Weights of a small transformer language model.
Size: 13 layers, 2 heads of 64, MLP 640 squared ReLU, vocabulary 2048.
Each number is 128 + 32 x the weight over its row's rms, rounded and kept within 0 to 255. Layers, rows and columns count from 0. Numbers have three digits each. The size before them is the row's rms in percent of the matrix's.

# layer 5 attention output (transposed), 128x160, rms 0.0988, rows 60-82, columns 80-159
109:128149160056118079042185090105117138123124164088146124157106170121095081077068143123077169147143095193122117088158119138118120152083168123121157132124130205101186146134105156148148149151069196170079150143096114104164121139141089111102153113
087:178115099171150085152173148156158109159122157114132122115145183132142116107088125149167137075114110153159118105139174124118146151205166088138125161155077103104092062128173154140137103132181120125100096116131120186181129181101106112084106091
092:138123137142101100101127090117148119137154135103114196132099175048099117175140080097122148167081135117106154168082119110074095141114125092125105112181150138145152078069154184117102125115100103094095158157087144076139087129134139167140115116
096:120141137114100109092121153080131150098108060109136147168150196118108162161165102148159191070101114124075092132056095168125118189083121134163141162132153169125116124125122154135138150134137152129128160146179133168083192090121123070159172204
103:131122086137135109140102151144094151087141097048187122116102168139130098156068081116155128114134093134098106089149194134168145119126097159146164155125168151126088165128199112189065103106081159067210072141127134125119146110117108132123092084
108:111081187218134119198096110131123137160155140215153139103122147115148168152138122149089122129124132120150130076131134147112130131156150136147087184124113123077153102095127091187123147194149082142161104163134101090150116160122126097125191117
109:124132117134135093110167102147146158141137092185088109170108121127184155154157133180131110121080101092129100151113110092130182141220139146135121188110132170130115112138134097177119151126140127122121075117127144157174135078084102132092137137
096:172138111198145139149111152093116122066128154159144163106113158143164149136076137094094085164163158137106115089130075110150136137118114072140093089087130153188110115182149145090125161102128114109135159161176106106009153174110121181082131084
095:153104149126092186137145121170054156135163158107093131123103127138109125107192084064156173105139116082117148111061153153086084154095135107132116159102171078143147095127146116122072170120155099190113078126097139099177142111131132135162104076
103:134120115111100139187147079077092077071139171117053173092115134165150089139068152123107172113156119164132124088162141126080165112143116107160142132108134100139165117114172133088166084110053149132108150166100123150168179187066145151107151149
098:183138202174162193167093141162152120179149070161163108173133128086155117145075127103121209116129121110130138129149079131082158175080160119122118062139150115114094134136141169126094139153124037156097147181104069105109117137141132124156101134
098:120124100077152183114145117144153103154194082145137154148090121087128147195077146157190102097188161132051098120124165119074149131126120146177089130184137116113151113149120124127192149196095207172116106124125124072108085120154168146139136149
107:137092094101102175130145143123140142106157128172052116040138107165140105098119133135139074164128201122122116108109135143095102160110134081166157104197148103127139135185101149130106137153094172181087160163153161067096112114123126184103128104
103:148165153082063143154139127140076101123134184065166173104099110112183111092148076060143144181116139109167129140156125127130091127108138096059108079167113120128209105067093116134128121089164095121134130125129181129148137119143132165180084160
100:147133151103127168119169127143156149137150119141168175083092082126140145097103134163113105200101081144161134141113070126131113113152171133157126117133107133119204131099134163121130118120099055088171079155207128114119148140161143172092102148
107:151158133119131181141133151081206107140109142102161117169177150087148162104186149141166115144075118142071154098100153074145108138131054126124118134127083148076107089121209108140072095130119100122172155125117131107123134114137115132120111089
101:123108079060132153162091065143151092121070083172169113123103122070092120116117082157111141130168110106181112163144106188203082133147143162093099144168106094142118057106094158136134092145142124087103177110143122138143169127147187115124162077
099:138130125190054106089140187106078139125173115202152097153152111098133111177161120105115224167184109066094142097118137164189122116152162072167117134138091152053139099123122127142108111101118104153107119090079152126127107111124156124074135131
095:135114119136161104178177076168148145082138105148091139107080152074123168102133171140078106183113133120076160136132116111124102188137079093118123098142101145113173130181075124168154124117165155099165082134073176081101120144126140160085107132
101:197169121128107096111147056124138174096097106127171125111148223113103134159121128098163091113188161145106098067203074167066095077105128138137150162129124110057142122128176126060127151121134117157126142116138080155121090079140149065125111074
099:130120101110119099120090071139129119126159146105105138139120158101160128160143148142151105123072111152127143069090175161062147130109181152123133101148143104092109153162156101128123200160118077181156139136122129097156144100181152149155088125
098:109145144113184107117139104141192131177092170118117145207061188132100104126167148078134151103119171098141157033095115113089135107143084156102185171121125158119052106137152115121162102135129163107131116146141118099077107076120112105146129141
095:110139125120172142129117098121179103143141158106108150116092116134155179125119150130108135130181159120107129159116136184122137076109116155190132084154121097158064133096129217114093165185152128122144126126108156125112123121106105090158145134
# layer 5 attention value, 128x160, rms 0.158, rows 61-82, columns 80-159
089:139158131120113152065181139165079123141134066143131182199074138158110118117190118087089140160144185152161141121115079201160080098161167140125146133135139096211173134114100139098122137146165117115155135129162150148152162105132077115073154138
092:145068133091121064158127136132175120151122122150096110110136154137152149231095200188126151167087193107194111126203169144068172118146101092077112114129139063114112161109089142148119149135125123136103154118089115157056139188138164158115128103
093:133120184126092145108117154102174160158097068100089092132103131172112144144196157143114147157157165158104081117090046082101134164143094147144108145112142166075108154109089068175065094060106124101118187132128114116142108112144121145117064122
106:125102186155150091103152205122158090169087142149100119135126164132120127049168140139112131121135186159155118182100069153098084165157049084150086122129139114125142095137153108092181125137112100134135061165093117154124131142134124090097182136
110:120091098100130149155146195129117086166165158138100118086170138125148145147056115143158111170079163083097094121088130107136136134131114143108145121234103123118120157110138105153116116139187129054172144108190162107112107099091138103070184163
105:144128166117126131119095178132081123094157152126072158100127116091106124119137141128112071086148128166075098131122134118129124094116100163121097141089078182118085142098129114124142137093184099110145096149103175083106193116138179085135136146
097:138111174111155093183138097162121110126067087106155121073104124157112132163111145105115106090092124139165161141153157167130151148128120178092110141153171055134109170136114056136105117118134177087098117147157056138161158106183097099091144082
096:157140101122139177086072140160180115099091173148105085102118077079082151139138161194136174122168119167094125119113087102111122201159172108145156117085067149097112093108127144165144135156192114098087131170145128124094145136059144127069172182
101:117117181100146138144190110137149128147105099172172171123141163147133168150140103119183160161111117145144144145156042134093127095174162149090126070166064156114169100169113097113149137159141133094125115108093150154147132109087126150167153108
102:130152081168107172127161125106123173107117132113109129057179146117140121123147102141152088124085125139081065107126191110108112151125115135112120159188132158053123183087119157112152120119080103121078078139142148191132121163111137075095156126
096:186095130090110130173105134134116170167219155156129126091098069160160099153097138110118119131130160122136116118090142136084104102143106151117161123117124138127119116104109112130124190162111111105069122066094142138091117109150148172145128144
110:169143113094198118161110101151185154098114174083142119112085121142127121187126212104129163118085116103094098166164165078153136166102157164123168103118113093085087110139144180119074100093107128167122180117081116205146093081144116120094112098
106:063192162073182116094138106091145126109096152141124147129175104183110144120167062145053106118179136104097128129111122111119152097133117079147113142066086106134109116166179102148190101133107070145158141058186145118174171086081089104109162077
100:119118182072092124125132169133100104106094096157140173159161145115049117138105124173101153091128128072096146137088111175161137122094123144078113191117091102103105150131085110066136164084106091162192142133139124161150074171113088161113117101
104:077130104170139128084111142140057180070117152121080130105116128108156145143113116108107059108160179098156112177191093082154180118130071119115150096155185129087181108077146078086118168159174166163170152111113083166136189152126089124118120121
100:157182127101105133122161066112113144114107118130163187132159162192157059141149093146158106133109103104132090186158117128109102122127114103074145123092138139162090112179136132156153163130115103118133142148065119204083140113094129124130106105
098:126127136124105128168170132130125119145145085077138136071167075123185106129139100153135110138149110186213110113128144162129086144129113122146168148144042104145119125118154152123137110103138052151159120186117092141123135080057132163084054061
100:121120057144109161149110086137082108157108134161141175196143107147135114127117150098152085102098118134108104168123089126078179143156094154160120127105149090133121131161196086105107099086111136118161080112131072164137161144160149086174099166
101:111169109126151151134081062153088054190107147134094121115074141131188123071107110192104189114126145113188141149146136103138085090113124176114139132172137183157075143106087107194108138184089103157102134120084159109093133131123130128141121171
096:166112115073160108111088110097129135124194135137138114115157162124125129151111172140193107100185090109074157184125086107139090129056066087163145172165200135128128184110078145117167161118161066090154184085095097026128101155130117124111141088
095:152128114205145109147154137111166133131134076101122104123142148071193115122144121099128111098086151115089046086173205167093165107126120135101125062121112099127169141100144179214099125185160147096143193099114129090142183153101072106121093180
095:113099181098171174098127202149083133165130110141114143103156170167158139160108139139084057085071110119122091155123140109086073090156130137085125090115108101142173130104178140094158125101133151082083165163120108146124062066172103089120167141
# layer 5 attention query, 128x160, rms 0.155, rows 64-127, columns 80-159
099:132128144114056159078158170185169164181152116140101104180081101122126133097185131144124120147093119136125096181116158160114081111105080098109148156109165104154126198073105067116154162104087125234102230134111117142095147113173127122155095141
105:139107160180109086169074138130162148161124129172085156071108146138121135106148162124129117132162175113106103161128174161120179128104091050072091154099117143090176181129141111085114159135098164209056210132096126163106115115151103126097103119
075:100126123067104159106192171140145161117092138070068111107086095178171069177168125185133075144151099148159126175143168123109111138147103127165153138189148157131100167100142122130165134162152092149125134172119104098117130103153138110129117146
098:125153167146035128098048164151196097151163117169047171103146128136135114129151146089149128156088172123111088118131133114133105117096110142109099167128113101125131135113155125130100170133099145153045207122107142149094150103147093063126088127
088:151122135131049098110169139135139132133129105129135085189164090131098156155080086108132175152118098177166118143141126172131111104087196197082119140114134124158089100120175115115123198130092170129086132090084102133114128104122122095098107168
092:099148167148089179135071180146157124155048052115082156124069129123114160128124138153140089129125139128114084125097116119166134107092116088122080187049147130084144219134120065150125132123121175159069181155148152183116109111124143137142130158
104:111137147133156147103143130154098088046100098077124138093140166164072138163089144155074106140129121123124103101126096177121063071100165142169087103134086117132156176129160149087152106152090100125178103103183071137135166107093144137115146138
111:122123124072136148122128128143189123037061144121059084139079142167077077125095115107112113146125087120109080140114122132158087069125200147134139213072163173118139136104146128132122122189177141111164099117190121154114160124111152146136106095
091:133130155159126144173093133093165130147128091086130222155112141137158113112144139128106042119156137154094090141170122156109117183092084122148137100184092065127153104138103053145142126158075151121127187158112138092097171131154116081105143136
087:225127082136115156105115133127150133155162080126059106117181141040120187114088110116087104110106104080141089105176116111108112147132166084109162165128168125160178132089204123148119188146122163071123146087148152132140122118085123133150108142
108:104087133123147081150156111067126155193162168158104122129182124144079163090164145094136159148128131162095152151146096133106088175127136189122112095163149124111113126112158105150085180110112120155129149085190114127114187163102156134122113167
096:146129145103154110185159120160103176136097154084167132147124083076095136102147083118128083121140087106169182196127164151090106110130120165143111072115109098087161149122161117125126111120058137129157052122114132099084103139120115091138134067
091:133128154187115094166161177122167065191119102199091148170167138101110117078132155110164109163084065084068082091134141173151082119112087152080133152078172140103107152136121106141136135096143175160110186127148100110138137173154102105136095122
070:180116108120168082181099192147140180235101119085112172125103140133138114099144172136112138106160141159176135133136102124140165147068073064109142116160103129116191139125104159108101161160076158097091135156067133157131180123119108101075150115
100:103058134108166069129166131157105123149111161132103103171109146134144123137129109127179113188140168149097191184104157119137125063089089148154158135146082089090153158171095127173121097123155222146122120119168154195111133108129106153147088143
100:114079171181094106125145115128163133144103103142074131108138088104149142146114129176105107078104080133092206164133146199128094109106125152154150102137113138139116130129140119131172125155126119208101177074152135178087153188150120144147064128
108:107131098184132171097146155144147108156104117101118184160093105200147129137126086156108099203109090131127093189158090064130170147155106131065139148127120131145182173120145130152166116132094152165113172134140158192140191109130110136138124114
100:124145112131159099123109112092162132078129134119138111116175177111109180146126124105134108105182147149097109155135140109139086181170127117055153122056059060143133117138138117167171119112186094175116182166095135120135101051132095129084145124
098:091156118190122096154043161097126107140102116158105174171142099198133140128159127160127160098113137170153108095146109084143092102129135170118074177108122121098123122156147107081122128095111117162088129133102126078160127121153112110140111156
085:114118138149121170193135108077112110123179140119118109137105167086115082149155135137147177096114082148133115150145130087097170104120108104107090162149132146128144114095131080100063116162087139142149223151124147093159184146137120110124135154
095:180118179150146156106091171126162150122120092122151117136149147132097201154123107130148124177150149100096102086161138173119133182089088091170140114129137147180133118119128120134105130092139173146104143128115136143095120102147073116117108113
097:067148155157182080070105088138082122072101164127167129124101136085078115134108151102127111095135192157156175139058085110172123136155134144171127066135101145124164146203118156116171112127193154090140043100143098114086096128139191157124108137
106:122076127095106128137147159095142109120179104116126104083131097129096099156098189121077052088115139175094146167116096135095149168084074159149131153120116087123109071129140140159134116140072183124147140122117140086175152173164191117191194122
093:153140108091137167171096094162124125062124099192139093045106172070118138133134153114096119150132153110132117135115153161150114137132129136067096134193149116166164130133158127156118129122176089116138088142108125142160067114104151110167149103
101:168105127171083159133063144128151115145081107139107159136135177124211156104087115186146133054149142152149058085173088145147197146141101096114111117076118141161104158170107127124103123148097193087070158141165154119138113169150113097133094158
098:122130117116116052104072163090147177132153062104099120136149147082117080165147180145123106153145201145130137092058112156132083149136156179111133118162189114119142130184081111099134130182124108113103152145090090109175126134080159116120099128
096:136167112095136113112129102136137105131140101180141158167186122118108125147127067114135109138150117107115194195135127139156085115091132112151152168158137089137162121114165183109007176078106091141134169045086116087139118150122118153059151146
102:119140165119162179151126113105140116195137057115133212164201140129110103171150156153123149116116108171123147080150085083092091116109126142142139108153143105152130180173111094131091108179127148106089185159120107119122120105139078089109116139
111:153127130180146097128134139131169096073125079074087146139126168111143141116154087130159146120116139126139135096113105091102147139150051123202111108156121185130108111159139169156066162096135161149105149158120059157136069152093091119181116061
106:096148176133083060120148129132106140192014113159145058110094112102119162084141108131138109155085121118096115171116121125130132138152146162137145174122142130089082142108135165134165148078138094132158158154076146155096146088074127119088113130
114:131186091142131091166121096137070126087112126130081078199118108124148054190076122144145114098163078137175159161152101188091088127142149130172159098090118114205133079151136182157150163161160163117176109127129096115156077176103122138047131136
106:151084133187159193096109174193112129139071154120065108121124179185137140059094106123068116124087196156143150122112127067094114108132085119141125131156104164153129137092151205146061069104110098127131157193137114089124131097084140143146084079
099:198104127170133092127128117132173132149034098089127171121115128135128180132107104143119145106184215110129138114103145148121158144137127124090161165130136138155115150174126143159136202108115132139153143119014102069107123143118166138153036186
103:131147168121096098112152090128175120088145104143105146110188147086184135050190093141118151087126183093164066121159114108152131058133108043144118133145046167187133069122071133083120090102126097180166092130173116105038141102130096198065144162
105:098127148133100218153164136072108070170112085149138100123174096124134135144121086083110139138147220088135126212125028145117137110142130144153161165170088137117129135114059138116149109099078127132093158099135149080057126173152154159142110092
115:116155133123128105140175128147173118156125102145098107132129134140171108076054152041129140181115098134096140155161186158127126174074142142184130109135130181114089091123157149078109113144168159131080190117117081056190139158149148122114082108
107:092095169183203135091161160149177124072111117091089125141102171123085117175123146136090184078096122120173145139139177136086154144165146158081131156139097144105096153150140085096154130129113152109055179113126159167138169146135156099164089109
102:158092131157159104172140149123153098115111138127111187167085092154122083165105099137142098110136122156096137125109154180197218146166105171147131099100101115125095094149061178112092102149072151144148141116115116098086092159108187132135148125
104:095146123172097100107182102078114138107076144089126136164059092144145127119105158139122157191136102098094111128122109170163164140130114122137074156115125096125199089135115172121074088104035136103085092142113091139152154135065143184137103146
097:108126101187143099122069169138137137120140132098141097151147105125131169147083139169142120122119133091136160115051148133158111060163124143067122158129137123170121125135137132119122078160146160062138116141154154120111066216158132112147144151
107:164154121107119116096120125160176069131064088162108100158135078182124139129141131095099163102115107108167140112122156148166136109113159163105132145112070067137196127146053161115123117107105161094106090196150128109110101143194105095100100133
103:105059153180133166120116136173092109127129086128153130183104073124079125119125172120171101144089104184130098109147163122175144146127116174199096099172202094140123150153139133108153158097104129147121155134140166160127120155061125137072104169
101:190134139204106111150094149130136139060172101105151163127152094094155025143134156150051136113126144172216076125142139182100139106122140112117137118129137146091148113147123130121096129113115086113125075087153124154130152105105137084079073066
103:094144116150146095108128135044146138101114121121107156128159152141102122128145142134073096169194132134046143156130113166182192128120147154024150082101112120102114202053064155122165122174107086114109124111117111110158125181125169124098150137
103:158122179112133123112108138120115093190126173134120134063086109133134118135101104119117155120124092177147092156154057120187134142085143116085202141138231159104171109149126155125137111142108158107162130145096081116143159037112058187119127132
103:120103127058151133087112050142153101105167158150159173113134159113133087198103168148181053145122198093111141163113080131155135101116139153116124152070113076124157083111150141095121169164139115106105088099193146113096100150162087120080138120
095:066103055072162118063140144121099105117159127126087094169139098134197100106100139085073179185157092108116040156147125114158172135150116105091152133096163120104127087098137112144160165085112115124160131156158137129157075125124067134128150145
116:117122138092147090182100196159164098142206125193119112168145121146071141156129095167189144152141098101108093099086169147151116167140088118113131085183116125121121132128127135091176169098137089123158098091155113140133118100103131102086125090
108:093123128145050189137104207112149123172102117052158084112101165117060103045112126158140113119146106161114116124154124134124133099102122161124124106139185094169122133068136175040138092131146084124103075109182129114136177115120091116140149170
105:117124134120158161111127163110140112129083113191149148129111091160146148171125143088109110137145149114120153122114080156096081110021171135125153081156079158102117109115084128106102155190174178144089107152111098100106135149043137169151159131
107:094098181153099108085074132134118115093116153102161101116132149128097151118155058182061101191168094152133116161097126109098080137138133103096132184110160182114074110065124187135075134144183141165140166113123160125099135122168101110065127120
104:194156142081186090116096138123107172105100115147071101096085115106144102165142095138112119136088125154165179084181043120161081136085140132132133222114139129173138121093133142151127120066121144164106119096157151161125114124091135125137170101
101:119119045127148136098111147178211144139121114194121149050154105134123124159198126120136157128176115174189147131089122139155122141203084151122148079182106095158155127133134158162100204087105098151080145089088152164138124072159114142115099121
113:172198152116127120134135133169189197140179138115141119055158085139124139125088105103129079099075130098109142161179079088141075156120089144159119129132108119120153140116111117082123131116146164144125101066160124144138077177105138133096144094
103:146078112148113150140140099131089185136091127143090082076154101110184126161111068150179141144158076140104181117136119124121118141131121119235174128176078082123098145100163114153147114042066172107098097069118152087097091105153104115167140122
106:101137045051132098107154162116105154080151153156135161119073110097209135110125095121116115128108128133086105161133150088168134142155086103123113080154179112090107148175137094177150088161087130163121138119128096133167194138129132123120080114
095:153115074168150147198102153134171135136111154119158104152106149163150114107077119174082106125127121140135104129181124118100038121164149184154129078117131067150105152119067176102115119161173101147085142213141106151117144120136107096149142154
100:101058137092141151121096139140115155185168087181117103139114126093110120106137134139182109149100160075189111165092165102168178069115152136172127106157095116082124161168142146165148114085139165115094113118097175122140137121149097143138089101
104:151153118088136162153091158123154110100154109124132177197084124100116122082182119125183127156122119135129108078121089087119142121110157113113064206191150136099101160087143058122135174053157144094123101124144164092091137173157149127057076143
100:116129107166112048161125101091155124120173079154158167172135130141091108119123161152134130115072132102111177147144130164127141161143137119145131172112164115134077100107156141140129109160103167146132103161126159213113141098115083094112111203
093:165168184143114109116147142168126136118113113173115112043096140166064109174158106134116104072151124101073133101159158154154129130088099141132105138163137058120104140114156077131120106118123157098173128131096148147147085149070109087100151162
106:126056097103099169128135127073135158110097076104100135134133145148136131168086118122105131100150130137115100187146122100145125119144180148122110129146134149119079149156111175109108176100118169151041079174168130164135053192159196141100113128
103:136173131138100137166146178114123149135093092100129137125161097092137093085089174091116128107135059184140153130097139138123144124184158159083145073106156126094149124109168077130162150158145152181131119175116114150098122170139103130180109088
112:177140125110123155089104125102169156165080125094136105213091135140080140183128105193076100094131160170179105186088102125132137113173089092150098170178156129118113135089132090133081173160126100148112078211071142116163095163142090150103127133
# layer 5 attention key, 128x160, rms 0.155, rows 64-127, columns 80-159
079:112173092083161136099099132106177106108179187093166171131155190084139116117117157148104154082103129120093133131103078076156155156141133120163198147180141157130128107111131111110108097137140103079205134132183169172157127195119123140123140110
110:157097114089091177042191143131122094145103145150105138135095138181155129091139104165127139084100101104178124129102126129156172083104137128107129192137083144141165142150168088130106133093125177141105144094102111108123122133111114174133133131
084:091140134125173119149102131171026135103157091118143137134150062120091107152102124108152139212118114140079192151089116175076128163115173117135117054177050135104151136097142149132119130138128158123149118133126121120178102106144137121094092114
094:129073144150101195143138136084110105100104173167109139114070134145105162180153131186175141100126145143238112174126114096122164080138122103179151155177118137159139157146107173079082131061130129141112123175100141108084085154126059164108178132
093:138093114124102062090117124129120110114162155109154200152153133100099167131151134185121128145122108082092159130157105098177159110149136157107163099135173166177083067152146161092109124162104064118116113147054138132175139108135107137166119143
096:186142142116068164130160138104082093140148159143142164147168135166121130159152135202126132122181123124175140121160095108149107105110156128113164170163104194075138122089205137083135158085145177083125143124068140140118145133152091084114097145
099:163153145141154142166161119108125130153190136158092169121094142090162148130118172154092115123155195127104144134161106153105203133130126026083143131144120118160100123190104158141130107148141162125189137180122105168164094142116151125063147126
100:168148101110129133127151122172155090178110147123136131144152149119153109120084134123092125158078158143121113112145187166182106148082163112151079132168138071171137128068134122099139130153157118106196067165173090155131134106162101086065102118
095:111027159192150131110130120098094129161113144157071146101161199093147158146118148196136158104091121161103102104123126136116127104135144093081128126152089146151057148163150152164113119079138102123123104118046146148130112142112089127125204143
094:106146164122124139124095136136088126180094133129069155142147132143134122134181119161029186098149106165149151200138107080163131111100169127139121181136183203136144081134120141065113185031067081142127162103190117119136112107120119140119120132
108:075075114091139129119101129162120145053160085084071121168147152087118169162097128161082128113163117130118110164120173095163094148216082122089137112114166151139120130138106143073103104122151092088122192094132112099177138136102120116131127092
102:142194052141092121194136118151092153132147115110107122169165123146146120122099143106173101171121171113032138098073149115175136077060071140109088090145123116127122156129154179142122095132128102154166103122159135147170109144159127104111101098
092:147165102048100165128109130121156164135128133090095140129125148109150108123179098212083132126174147121194105108150160040169131063093154120135107191168107156129171162131116096135100159101102120162062114117079160097157072106155171124167161146
070:134127156140123115122137140137127098135109157144077103110154157103137153110201101161131167129114081171127066130140109156162145135117095082084155167103131130121185175167129132110117171077148149074136090085091134092080125094178199168079115109
109:134158079155127112146113117186133136076138041138145168161155118093078093131119148139216112203141170105084115121140169157167099164167109124174082096127163065103128161159164127148054098154115077117159100106087141159157132180115158082105093107
099:118089112081122159132078114216102168160152109166123140116117137130159140164123143132126158141108155125112123076100092087110185115124156085173099132138116166125149171101163138125076114136138109105132174226101109133117158172114099128161118144
100:156115179105124123080092208125135138177096118173082144148141165116110127087142115096102148141076172137142152086155133163160112166140155115129120189133136064188100151095136164100094076138146134130141135140094083095116105124113194111091158142
099:134101129181128064104147148100095090077166121098141085102157136121124111158139094091079096141111098117107156114086101163156190167202095175142093128111110198152052089141145104185107162097119141118187125101124105167124156103140216145107107125
091:170129149145134120115087082112140143133121081122101136107128149161166137204156131177138116107129115102149127086145061139129130104128183083093163158140116152117128109044165167165161131076092119095094184110148170165161135138133145117147149132
091:091136161144145092146122133118154175143154100112129088137142153165061180145116134134098124181146138130127122183138114140114074119132099127204142094114144075125136130075117148102135101104146057139146135131097136098140137127062098102115100144
090:117165129162165131099160132071104113088146162057156176080151097079089120147116157099110108165193125124106147175121212095063193122196147132096088157156132109117123157113124111090157130145094124138086083083060153095097152131146155103156109108
092:122176119129154086174182129179162144127212132074231106135137097147115149107080152094186093157155151154155143136178157134089094215150128123127134106114132103115113158154101139139136135172187113156115116103131126131093081099091162093111130147
104:151089142086063161175153204175160140092079159111092165147139124089134109158100134108140204113125172076101145134125055081135138129151157161114125117097103105122112183170109109158119152130093127109159103185153129121145093197137068091089201115
105:135090117065193162151121094121109217132035182062148116159150130150071144127152118131135141151138102085145126128082158134141095167107131121144113108089108194117154100106066114195101165182159134158113122139152139130115112105128094129133082104
098:150126125144100139093074110115148103154127167151139118153128082115158128084189118201185106111211087141094079088105100108130108156110121087115156171144111154116135120123151107102150143108123098139066119113088140123162188146133094131094104165
095:086101164157161154215163189116162160122113100122107157123166101131141147166163187124126080121152163185062134210093110136132155088135128118103174151169115143113099074113087124125148151102120151081143146086145123160151142083113080180106122113
100:098164083142171126068107130156067104130094139101126129103126140130113132121115141075082087125108129144188085060088096062131147082120199146145167131130132139139140148137107119096092087084128153159122091142176107115167204112042100130124142140
105:161138080164158147124117143113176111121112168118089123132087173066132198125101093129114078097128122141157156150170105171129119090131107086158155127158135126141134101066152164068110132125100104109102048168125154082125137098141122141137159128
106:120125102082140149112144167140116092133132118080112093108075115075157122066075163125154140129185111169101067174090112129156186147101021147123106183118125156146132169154148175122144152160109136152157184112092129056139113121132137160100096183
099:151090120133074168102144106208135094162127104118131125178087092186107154114158073062106141133156144171169146141116119120169129138118117174122118088153072137121091198149141134131107191061174107111097164127129083077093079095174170126176149092
117:147166109154130079112077087129151100101111127148114105088161131107143065161165145125163143121097129159127107124189145135136178131060147204128106097159119119182173071115198144123110075152095123167167122160164100187089164092109093173118100134
105:066161166091182145171101194127097137140141100172156139149086125117114083140123171136049120119123124130129114171212117136147116093114076122112119137047180138130149174147142155073126170097139095148166130100076126152098073188185109151121125132
097:075128151095128126061091172100050091124126139116143159066103153159157122138152140182132115174121156165119110099150146097095152137103114152041175146128141139135062103146211122162097134078154109100130119053113140105167116107138147151163115115
102:084132141149117125175095133152128161124170132112133170055142154162101173081128169116145116148089120173116162151140155096100171153057123124207103111137087162115151120068102080070183125142092118129074109120059126089180191095163126093137100154
110:139103091111085140149125097177106060099202191123122131113146115124154146118123175127112072142107131134139126122167112139131125109145093070113122141108161111162059124176174105183134132137116091158131115117156169132128094059109071105160146101
105:142109183156130119122183156116115079174096144081140105157168085140154143104105129113068139147148111092145116115158117111093134102105060117093135159103118188095127134118078128167116144147147144152137113130092125124164146076110120130177122185
095:108099112100106186149193126155134114132146126100156090133066131154102160150144181124181109142153184125133074082113094128132120099098107145160119142068138119133149111097140129115166156197081125113133147158155122143133107114073103149152138193
101:146128117203163097081152108147133137145168148038129100082112120144205127071111115141114158212154149150167055146130085119132139087157130092111088123089132155132148140111164089095101138172126118098127117099066142140184107163091129185097164132
098:096143062117181154181151155144158149127148105133093186059139177129125166060168090099107142204120134097118069091101140118136152142120095169147155130124182092157124119083127084099168113113176152168100147122122139103097100123194145173080096137
095:168160184171133145154113123131102160157154101128140115081109135103099119149168179094155112181217160135125121116205136090125097112065134109127103065153107056107169148093157141200150092105125124143120155168211136166135171165115118203140086159
109:109115131193040131104142132136197133156165216135153168113116124163077152084124121166138084122128145112136091091105105156155138104097116140118130129110143111145125089083151157122147183137152132179104105099095131167089161154172134121111136113
105:110195118143113175123167153099073147095089130140121115126087122148196183092149120149153107124107130169134145148167125169119087135128178131146146156112110162070061189063156148161091144165116133118086133076171077101098099147045078114136171201
104:106166129101118167140145177125107173166165143076097092086137194136121175132129125138141049125107132157076156131150081138118120132174147129101123131127126148177153142126101196098164169134149155227157109085122109167136153130106104182162154098
105:156092160137150163100174122159081138112089131102145107081192159179163088170133098083134138185132143139123130114121132131090059120096127077124113144141067133116162147155178098129201118117123162067124124145054162117132087068171141120091112103
102:126158098113083193102123110098114164116138115135120165080138060147162100101094089162155078172117165084122197165105177068132170115141141118134146117102083060168154115164086160095080164106091129178038116082090099112142155167105125134120182151
111:076097158134159115190145144143077154135084147074105183101100189089144115156099097148114085178090148138140132114125061110035116125181135106084213146102162139168166138165115099125144109119127149123121126197149129117112139114068127133178145159
106:190104109124122101119102098148094090076065137159117119117159100026087050110104117125129107134189136131087164150162153165149176122102185136116066081132075175144120099110077112139118126128122145173115158109142133155143126113137139138073086101
104:054103120159143117072138109112121171115092153105154113192066182138195142162143123115094133081180106152118139107167119111132129142136136101093132129150155191069106112151186092167139187107133132123087099126062121144104152134117182085155128089
103:121156204134149178090131082105166096158152110137094156135126083104123172127132107112086130118183132092158068161122129087117132092121139061132139160134133156109116116089138124142144139091139197117140112095141162154125061136151160165065094154
103:119113128137129169112115119124101050109150170118133108116123107106101135164157155146134123138098126147154125179136165083125095108197110141076108109141122042151106148085162131122171164124158055085234157115101158103073208206100084162118164125
106:130171135173097186153079122143123130161198103114085126156080153175105103143121152138068151054099178152115107097107153181077150142142197113115143152136113117123143145111101197127150131138134137135102127150090106148124059112119167152183129125
103:093114109153156171167114106079108149151119122116127161102175169195121120131143125067105031116134118101182153154108176179118158152235095123150142148137185106138163143155166174089132162096120092087148163145120065157078148170102129120147093116
103:139156111121157125090127131152104143138130197072130147178150149101110126113100118075148155119122161137088125113124065094105120130120101173110148145107119151151065096067056161125166129138149139115126080130129077075093060197151153101100086126
108:187092145134123114129129124093070126102129172133087113109174073086145117053159100086174088138131116101149126101139072111125158091113131101107124163054181127116148144166145197128141098103120127127148055127132101139148124171123140136144121066
113:134110085128207167116085069144100125126171074153148181109096095128094191157134109092159157091161155093095150134132095147074081071086113089129102126123208154106141105118161134179142121102106069167114137242148118158132190139131138143117162079
109:107091136142120201197130103108165105202115188169160105146102134138135087057113128111099180155116166145148128106124151114161114122112148108170151177082046160116122146184104173129064161136072103176128105121122117091106136139143186107130197105
102:122176167110101138140100149129125148126114105151100145111082081125168157146052165140194169074085120148076084119064138148238157157165154098127158178138092188139104131102190141172136128139187119101137123114135102178114130128142131170148133149
112:153145126182153169197161123097120097081113129137157193135140115090080097123187145110137144138135134155147101111124130080161111142094117142141123144119156144077082116104153132114080154097119092194146071085161139120103134176131119070138113143
107:135128107134164086093094130095118140140146052136142135110139069126181136094152160153122060118150117098164125113094163121143079138112151084117150123143191123056126161137129141121123048117143117128144120082151131183072218083115148142117105118
099:096141090138190113130147166116112151131147093090159130108155138117166140087143092074095114101057130140163110177093136108088131134158151144118126126137098155133131110150122100140077149201137139048152129171132143127132171146093101105071077095
107:145126108150122150092154097101094153096100153113122136111104082179133126125181131148153121109109085194143090156170042136133142131114128132090100124082127132104131191115155145085182162104178151107119097156154140106143089187101164123125193099
106:186160128109159133149133155105124065102141187171168138121125100122167079114077096177084149095190197107107086132102083131152115103085078094114135152116184168133173095162128171036129131185162119128075133120165154182117144114148096137146127086
103:187079086126121150197110133092158139130136121085118151160100098104125104145151134187173076124097101116176105150094137132201109106145107139152164121135106159145141124127168122142101109155136144071076137119175160099086134122107162161134122135
106:063157103151167144127101153138104105108098146186123096120097113145127149158182143134186108125113089122131168133128140125106144178058151153127118148127119084142089122174156142105109158104131234072136190129098123184176087116059102151115085152